From a checkpoint of a small transformer trained on Wikipedia.
Size: 20 layers, 2 heads of 96, vocabulary 2048, 9.28M parameters.
Training: a variant of Adam for these matrices, 165M tokens.
Each number is 128 + 32 x the weight over its row's rms, rounded and kept within 0 to 255. Layers, rows and columns count from 0. The size above them is the row's rms in percent of the matrix's.

# layer 2 MLP up, 768x192, rms 0.0564, rows 342-373, columns 0-47
size [ 91 126 114 106 115 101  99 111 115 107 106 114 111 103 102  98 108 108  83 111 117 110 109 108 101 110  99 103 116 111  92 120]
[[ 88 137 117 136 143 135 118 127 138 137  71  95 118 113 117 178  92 201 192 114 124 136  92 146 129 104 112 151 141  36 107 107 150 172 143 141 133  93 145 161 139 104 152 151  79 172 153  79]
 [119  85  89 160 160 153 143 133 117 119 178 157 174  92 105 124 111 144 110 124 111 164 129 136  91 119 141  95  97 123 125 140 150 132 138 146 107 177 136 149 118 218 105 140 119 107  64 168]
 [110 121  63 143 159 164 155 157 121 115 158 124 156  72 125 154 180 159 165 155  96 151 162 122  99 127 127  98  54 153 109 123 150 152 108 123 104 156 125 157  96 119  88 181 116 110 142 113]
 [111 159 154 138 166 179 153 147 166 140 127  87  91  55 109 126  57 156 166 124  95 145 117 125  96 136  89 159 167  96 157 142 161 185 201 155  93 111 124  87  77  96 149 136 109 175 126 123]
 [117 113 126 136 174 120 121 151 131 121 168 105 121 193 120 115 134 181 108  57 109 131 162 157  92  92 158 132 181 132 120  56 135 174 158 106 109 135 125 118  78 145 156 137 162 125 107 141]
 [129 189 132 182  84 156 172 155  83 124 167 149 100 102 126 169 119 141 135 134  49  82 143 136 102 154 152  65 100 147 150 123 120  99 162 150  57 144 147 142 185 157 197 159 127 143 111 162]
 [104  74 124 150 118 172 137 101 168 117 137  68 146 140  71  79 101 137 164  70 104 146 106 146  70 162 162 195  67 151 140 129  42 129 166  84  66  88 192 183 115 112 212 166 137 148  95 113]
 [134 197 115 145 117 186 177 155 141 144  92 111 160 104 169 179  75 111 128 113  91 126 102 116 140 150  96 144 140 133 143  54 148 127 137 150  78 111  96 126 124  97 139 126 187  76 133 166]
 [166 135 105 105  81 160 110 155 170 109 127 117 148 113 142 143  91 120 100 190 109 126 154 138  85 165 127  91 111 134 106 146 103 134 152  67 113 177 137 116 116 136 114 163 206 101 154 129]
 [ 68 104  96 139 155 109  54 135 163 108 146 170 153  70  77 116 121 108  89 126 108 197 163 162 155  89 240 191 154 138 167 145 124 110 128 160  99 135 130 200 116 125 103 147  73 124  93 164]
 [102 126 131 129 167 178 127 139  93 126 123 126 124 149 104 208 127 156 130  85  99 148  86 127 126 119 107  80 111  62 198 146 110 160 177 121 140 134 158 178 108 122 139  97 173 182 160 174]
 [ 98 147 109 119 122 143 140 156 122 141 159  94 202 128  68 140 122 118  87  73  77 165 157 193 173  83 160 148 124 148 149 112 108 109 123 138 106 160 140  98 104 164 134 120 121  88  47 182]
 [ 99 132  90  82 186 187 192 114  79 131  86 132  89  77 154 183 148 180  80  67 137 144 116 101 160 177  91 125 101 166 150 112 121 128 183 102  96 143 131  82 149  84 109 156 193  97 162 109]
 [153 156 126 106  56 139 188  93 147 144 176 112 170 100 110 133  80  97 121 116  78 203 133 140  95 140 143 191  55 143 125 141 100  85 149 129 107 136 191 212 114 126 161 159  96 173 107 156]
 [112 195  53 110  97 141 184  99 148 226  95  86 159 110  92  77 158 126  73  93 153 168  90 129 138 129 151 177 104  70 130 126  75 149 133 132 141 105 173 108 134 153 142 177 127 133 124 179]
 [146 130 101  70 185 157 104  70 169 102 135  99  92 152 108 143 129 152  85  93  75 140 133 154 113  99 169 160 124 143 136 165 118 126 125 181 103 148 129 130 130 135 139 150 156 132  57 134]
 [158 152 104 143 135 106 169 135  77 158 127 146 103 134 123 125 141 146 131 156 110 124  99 130 101  88 107 120  71  96 117 114 172 174 100 132 132 180 151 169 118 154 129 167 112  98 115  98]
 [144 154  57  90 176 127 158 135 153  99  93 159 167  85  92 130 105 158  59 102 122 172 121 145  71 114 149 133  72 116 131 113  82 130 133 116 107 151 153 171  96  97 151 104  84  80 108 131]
 [120 191 101 168  95 167  96 127 141 147 137  94  81 130 106 146  78 133 158 195 145 144 107  88 121 137 163 178 171  73 132  87 161 169  24 145 105 151 131  96 114 122 117 102 137 121 123  85]
 [141 139 120 119  81 125 176 123 132 173 129 154 158 128 144 149 122 143 120  57 121 126  77 176  95 101 153 153  90 139  66  87 137 136 166 122 152 120 135 182  60 180 140 105 190  82 111 150]
 [ 94 144  93 174 145 143 130 129 150 142 144 134 130 124 149 213 123 108  78 185  93 112 162 131  89 145 123 142 126 114 107 124 201 155 130 126  86 150 131 137 104 149 122 139 153 115  99 109]
 [131 140 121 139 139 203 106 131 127 118 111 157 127 126 118 176  82 149  82 102 116 172 155 157 113 121 154 151 120 119 100  58 104 126 137  75 114 115 125 125  68  91 131 180 155 123 126 110]
 [139 160  78  92 153 167 158 151 202 160 107 108 213  91  92  93 160 107 103 123  77 171 148 195 108  79 155 106 169 114  93 156 122  97 142 161 127 128 156 117  84 151 108 137  86 163 161 112]
 [ 97 141 109  87 116 134 131 159 139 155  92 196 122 121 139 136 135 150 123 111 101 156 150 115  90  62 162 171  87 147 122 132  64  75 150 105 122 110 163 152 101 181  93 139 149 115  77 126]
 [137 104  63 197 121 125 130 122 106 116 148 138 132  68 119 135 142 172 112 117  71 163 146 158  84 181 202 162  89 160 103 120  71 109 130  84 150 136 189 165 108 212 135 178 103 142 116 142]
 [134 190 102  97  97 150 176 163 166 165 141 132  76 184 132 113 111 159 119 109  93 129 104 175 125 116 146 169 202  88 106  58 116 138 117 100  73  93 151 146 107 143 147 131 141 161 148  89]
 [141 182 126 149 138 162 155 112 155 200  31 110 107 146 143 153 132 148 163  53 110  77 127 148 132 147 119  62 147  91 100  89 100 168 125 112 131 122 177 121 109 180 192 202 139 138  91  91]
 [144 142  81 108 143 146 123 119 108 163 165 121  86 187 136 149  75 106  49  84 140 166 111 211  98 108 167 144 152  87 124  98  71 120 165 102 146 182 177  97 111 192 169 165 214 126 127 107]
 [126 127 140  72 108 131 124  95 177 158 102  83 132 134 113 137  94 146  65 102 114 191 120 155 111  85 176 128 105 191  76 142 123 139 159 121 108 144 154 115 155 160 136 124 153 110 132 145]
 [139 167  90 144 124 191 139 176 147 166 119  97 122 128 146 123 132 159 101  62 101 156 143 169 130 111 180  93 134 136 125 125 144 152  77 120 123 148 134 111 124 185 103 160  87 136  96 114]
 [134 150  81  85 168 121 128 100 114 149 134  76 109 138 124 118 100 119  88  96  94 164 130 163 109 102 115  66 136 111 145 108 114 154 117 132 152 206 168 114 134 126  96 125 147  88  70 130]
 [139 128 107 127 155 141 139 141 115 120 126 150 171 131  94 138  84 178 121 140 113 143 179  80  71 103 115 165 109 149 110  92 136 161 140 104 117 150 105 122 104 145 123 133 168 105  99 154]]
# layer 2 MLP down (transposed), 768x192, rms 0.0308, rows 342-373, columns 0-47
size [ 66 138 129 119  94  98  71 116 142 109 103 115 134 104  75  80 126 101  61 111 101 129 106 113  97 114 101 112 118  89  74 139]
[[127 104 140 115 106 160 140 112 113 110 135 136 178 176 120  86 153 149  72 152  95 112 155  96  74 134 148 155 163 161 136 175  76 111 124 138 123 138 135 116 104 112 115 127 157 113 104 144]
 [157 158 112 158 136  96 147 140 119 122 169 153  65 142 127 169 168 132 175 116 154  64 145 125 123 183 111  36 145 198 153 139 134  89 112 101 159 149  44 108 102 169  98 107 121  94 129 168]
 [159  91 133 128 176 101  99 161 175 128 191 110  75 105 102 144 146 109 128 156 111 105 155 158 140 188 102  97 116 117  92  80 126 164 151 212 216 154 110 122 107  66 113 116 149  97 104 136]
 [171  78 172 149  95  72 127 129 113  85 151 158  84 186 182 111 136  80 109 143  88 160 114 134  94 197 150  98 181 143 144 130 122 117  98 129 140 156 134 154  81 155 111 100 136  88 139 125]
 [154 159  77 147  88 163 170  63 166 143  79 130 132  39 140 109 147 139 102 110 130 131 162  64 171 172 158 173 156 112 201 199 133 214 147 143  79 104 163 105 169 107 143 200 136 124 137 146]
 [152 106 114 138 129 130 144 166 147  81 155 100 115 154 143 149 100 114 193 114 194 199 133 120  82 117  97 127 103 116 170 114 115  88 139 214 123 148 120  77 148 146  55  89 144 137 162 117]
 [ 66 146  93 128 117 161 123 118 222 114 185 170  71 118 111 147  67 145 109 170  54 134 151  90 113 122 113 115 117 143 140 158  92  86 118 157 111 115  61 107 133 139  96  75 163 151 127 106]
 [108 138 167 126 175 111 143 164 190 137 202  92 109 105 152 157 109 152 153 106 114 113 121 102  88 124 105 141 116 152 102 103 152 177 181 184 110 137 118 115  70  99 114 160 152 154 117 145]
 [109 149 101 106  99 141  99 159 125 125  93 127 151 126 139  80 102 161 117 123 124 131  93 127 126 158 121 169 125 145  96 145 142 120  69 105 187 129 175  79  96 124 130 115 144 124 207 108]
 [ 62  89 142  70 154  83  88  84 126 144 156 153 105 144 118 133  99 143 104 133 104 170 157 198 116 174 142 106 168 196 136 110 107  48 128 145 122 136 121  72 134 128 142 115 140  43  95 136]
 [163 123 113  69 151 124 145 116 107 172 126 119 146 121  98 101 155  92 137  96 126 129  66  86 171 136 147 122 140 152 117 158 108  89 190 106  83 112 108 119 158 132 148  61 106 166 215 163]
 [112 139 203 169  68 157 168 121 129  95 199 132 121 149 170 100 224 159 132 157 101 115 127 126 108 167 203  75  93  79 109 120 135 132 100 141  78 138 101 110 130  86 129  66  94 169 133 101]
 [143 104 120  54 143 162 130 122 152 139 136 123 133 127 134 160 118 168 117 106  59 118 113 119 158 164 136 113  92 124 162  90 175 117 178 115 144 133 139  80 132  69 136 115 172  93 114 206]
 [ 73 116 202  98 135 137  94 154 156 119 112  86 133 158 101 108 109 131 123 147  88 111 106  81 148 149 141  90 191 146 181 117 139  77 138 167  98  80  88 108 186 128 158 135 114 172 197 135]
 [143 170 155 105 165 130 138 121 138 153  92 122 107 207 156  91 172 151  96 150  93  80 138  78 107 132 157 165 184  64 185 189 196  87 129  98  88 140 151 109 109 130  98 185  79 148 179 147]
 [142  87 143 143 166 137  94 114 127 144 165  92  73  48 133 144 137 113 132 179 140 108  80 143 107 140 156 116 116 137 131 126 146 164 112 121 169 175 168 159 150 104 108 104 139  98 129  95]
 [154 130 179 144 134 117 111 132 150 115 105  89 120  97 106 121 104 112 114 156 173 129 116 136 136 139 110 138  95 155 104 157  64 150 177  94 188 144 196 129 172 112 127 168 132 184 177 120]
 [139 145 116 206 107 146 116  68 148  92 116 156 148 120 119 150 137 146  74 130 140 171 124 138 164  92  65 139 155 114 104 112 119 134 122 165 152 129 139 115 198 102 164 187 101 121 102 137]
 [123 102 160 170 135 114  95 146 138 105 108 152 139 149  82 122 181  39 156 123 113 131 179 107 198 135 137 108 160 121 109 139  96  94 205  77 146 133 131  52 159 120  85 146 134 139 149 103]
 [179 106 146 140 125 128 140  75 151 148 136 176 158 149 126 135 138 132 101 125  97  88  96  51 130 106 111  84 134 116 111  75 173 101 127  81 110 106  93 157 115 103 149 109 177 120 107 113]
 [189  76 156 123 154 183 131  85 115 100 136 130 182  76 145 113 126 119 144  99  66 183 173 126 115 134 114 172 138 118  76 145 133 131 128 176 141  94 103 113 131 145 154 176 157  52  53 161]
 [133 137 138 107 189 157  60 117 145 138 110 132 177 117 103 151 124  82 163 146 145 161 140  97 129  70 154 133 138 123 146  96 109 113 113  83 155 122 134 101 101 127 143 110 141 212 168 175]
 [106 125 133 140 164 123 118  45  96 146 149  85 154 172 136 137 145 168 135  77 109 131 127 141 155  95  81  98 175  98 154 164  74  76 143 139  97 145 105  98 143 147 128 161  85  86 151 139]
 [116  49 117 123 187 132 117 163 188 146 129 176 119 104 113 121 111 152 120  98 155 133 102 192 135  64  97 125 119  90  80 130  53 131 116 103 124 101 168 107  98 131 110 132 118 131 130 123]
 [ 93 155 186 116 175 139  67 129 168 112 137 130 135 123 101 104 152  87 133  95 146 116 188 149  96 163  88 135 148 190 177  79 119 101 131 138 129  87 123 130 121 124 105 158  80 167 161 122]
 [123 118 150 119 127 147 126 146  63 110  84  88 125 133  60 146 162  97 147 129 160 142 176 134 132 127 121  92 201 116 140 165 131 191  96  81 149 127 116  71 118 176 111 161 139  82 192 120]
 [129 181 130 146 131 135  88  82  54 181 154 124  99 169 164  49 129  69 137 141 134 140 148 135 130  88 169 192 143 115 129 136 133 114 103  89 120  98 144  93  91 115  92  77 137 149 153 116]
 [132 117 105  85 153 135 123 122 108 126 230 125 161 144 148 135 149  98  98  95 143 121 147 161 125 124 131  65 205 139 125  94 109  83 143 140 150 140 164 156 107 116 132 200 167 126 139 142]
 [ 85  89 162  88 136 145 101 155 129  66 125  91 175 142 107 107  95 169  95 197 176  91 126 157 168 153 173 115 111 155 133 197 194 127 111  96 129 144 139 151 116 112 137 116  80  94 120 111]
 [150 146 147 141  95 126 143 156 196 161 108 168 144 153  89 103  80 119 138 137 103 146 185 135 114 116 105 127 145 146 210 128 137 168 179 170  60 148 125  92 136 118  96 142 134 132 130 146]
 [101  73 172 149 135 123 124 161  88 114 167 146 116  97  83 124 100 118 146 137 119  61  89 109 105 130 112  71 148  83  81 156 112 108 131  95 145  82 129 192 135 114 116 153 121 156 145  99]
 [147 101 125 133 137 151 136 175 110  79 130 162 182  95 150 133 111 122 111 155 126 180 113  97 133 151  93 134 154  96 106 167  99 120 168  87  80 144 105 139 136 128  68 121 137 138  63 196]]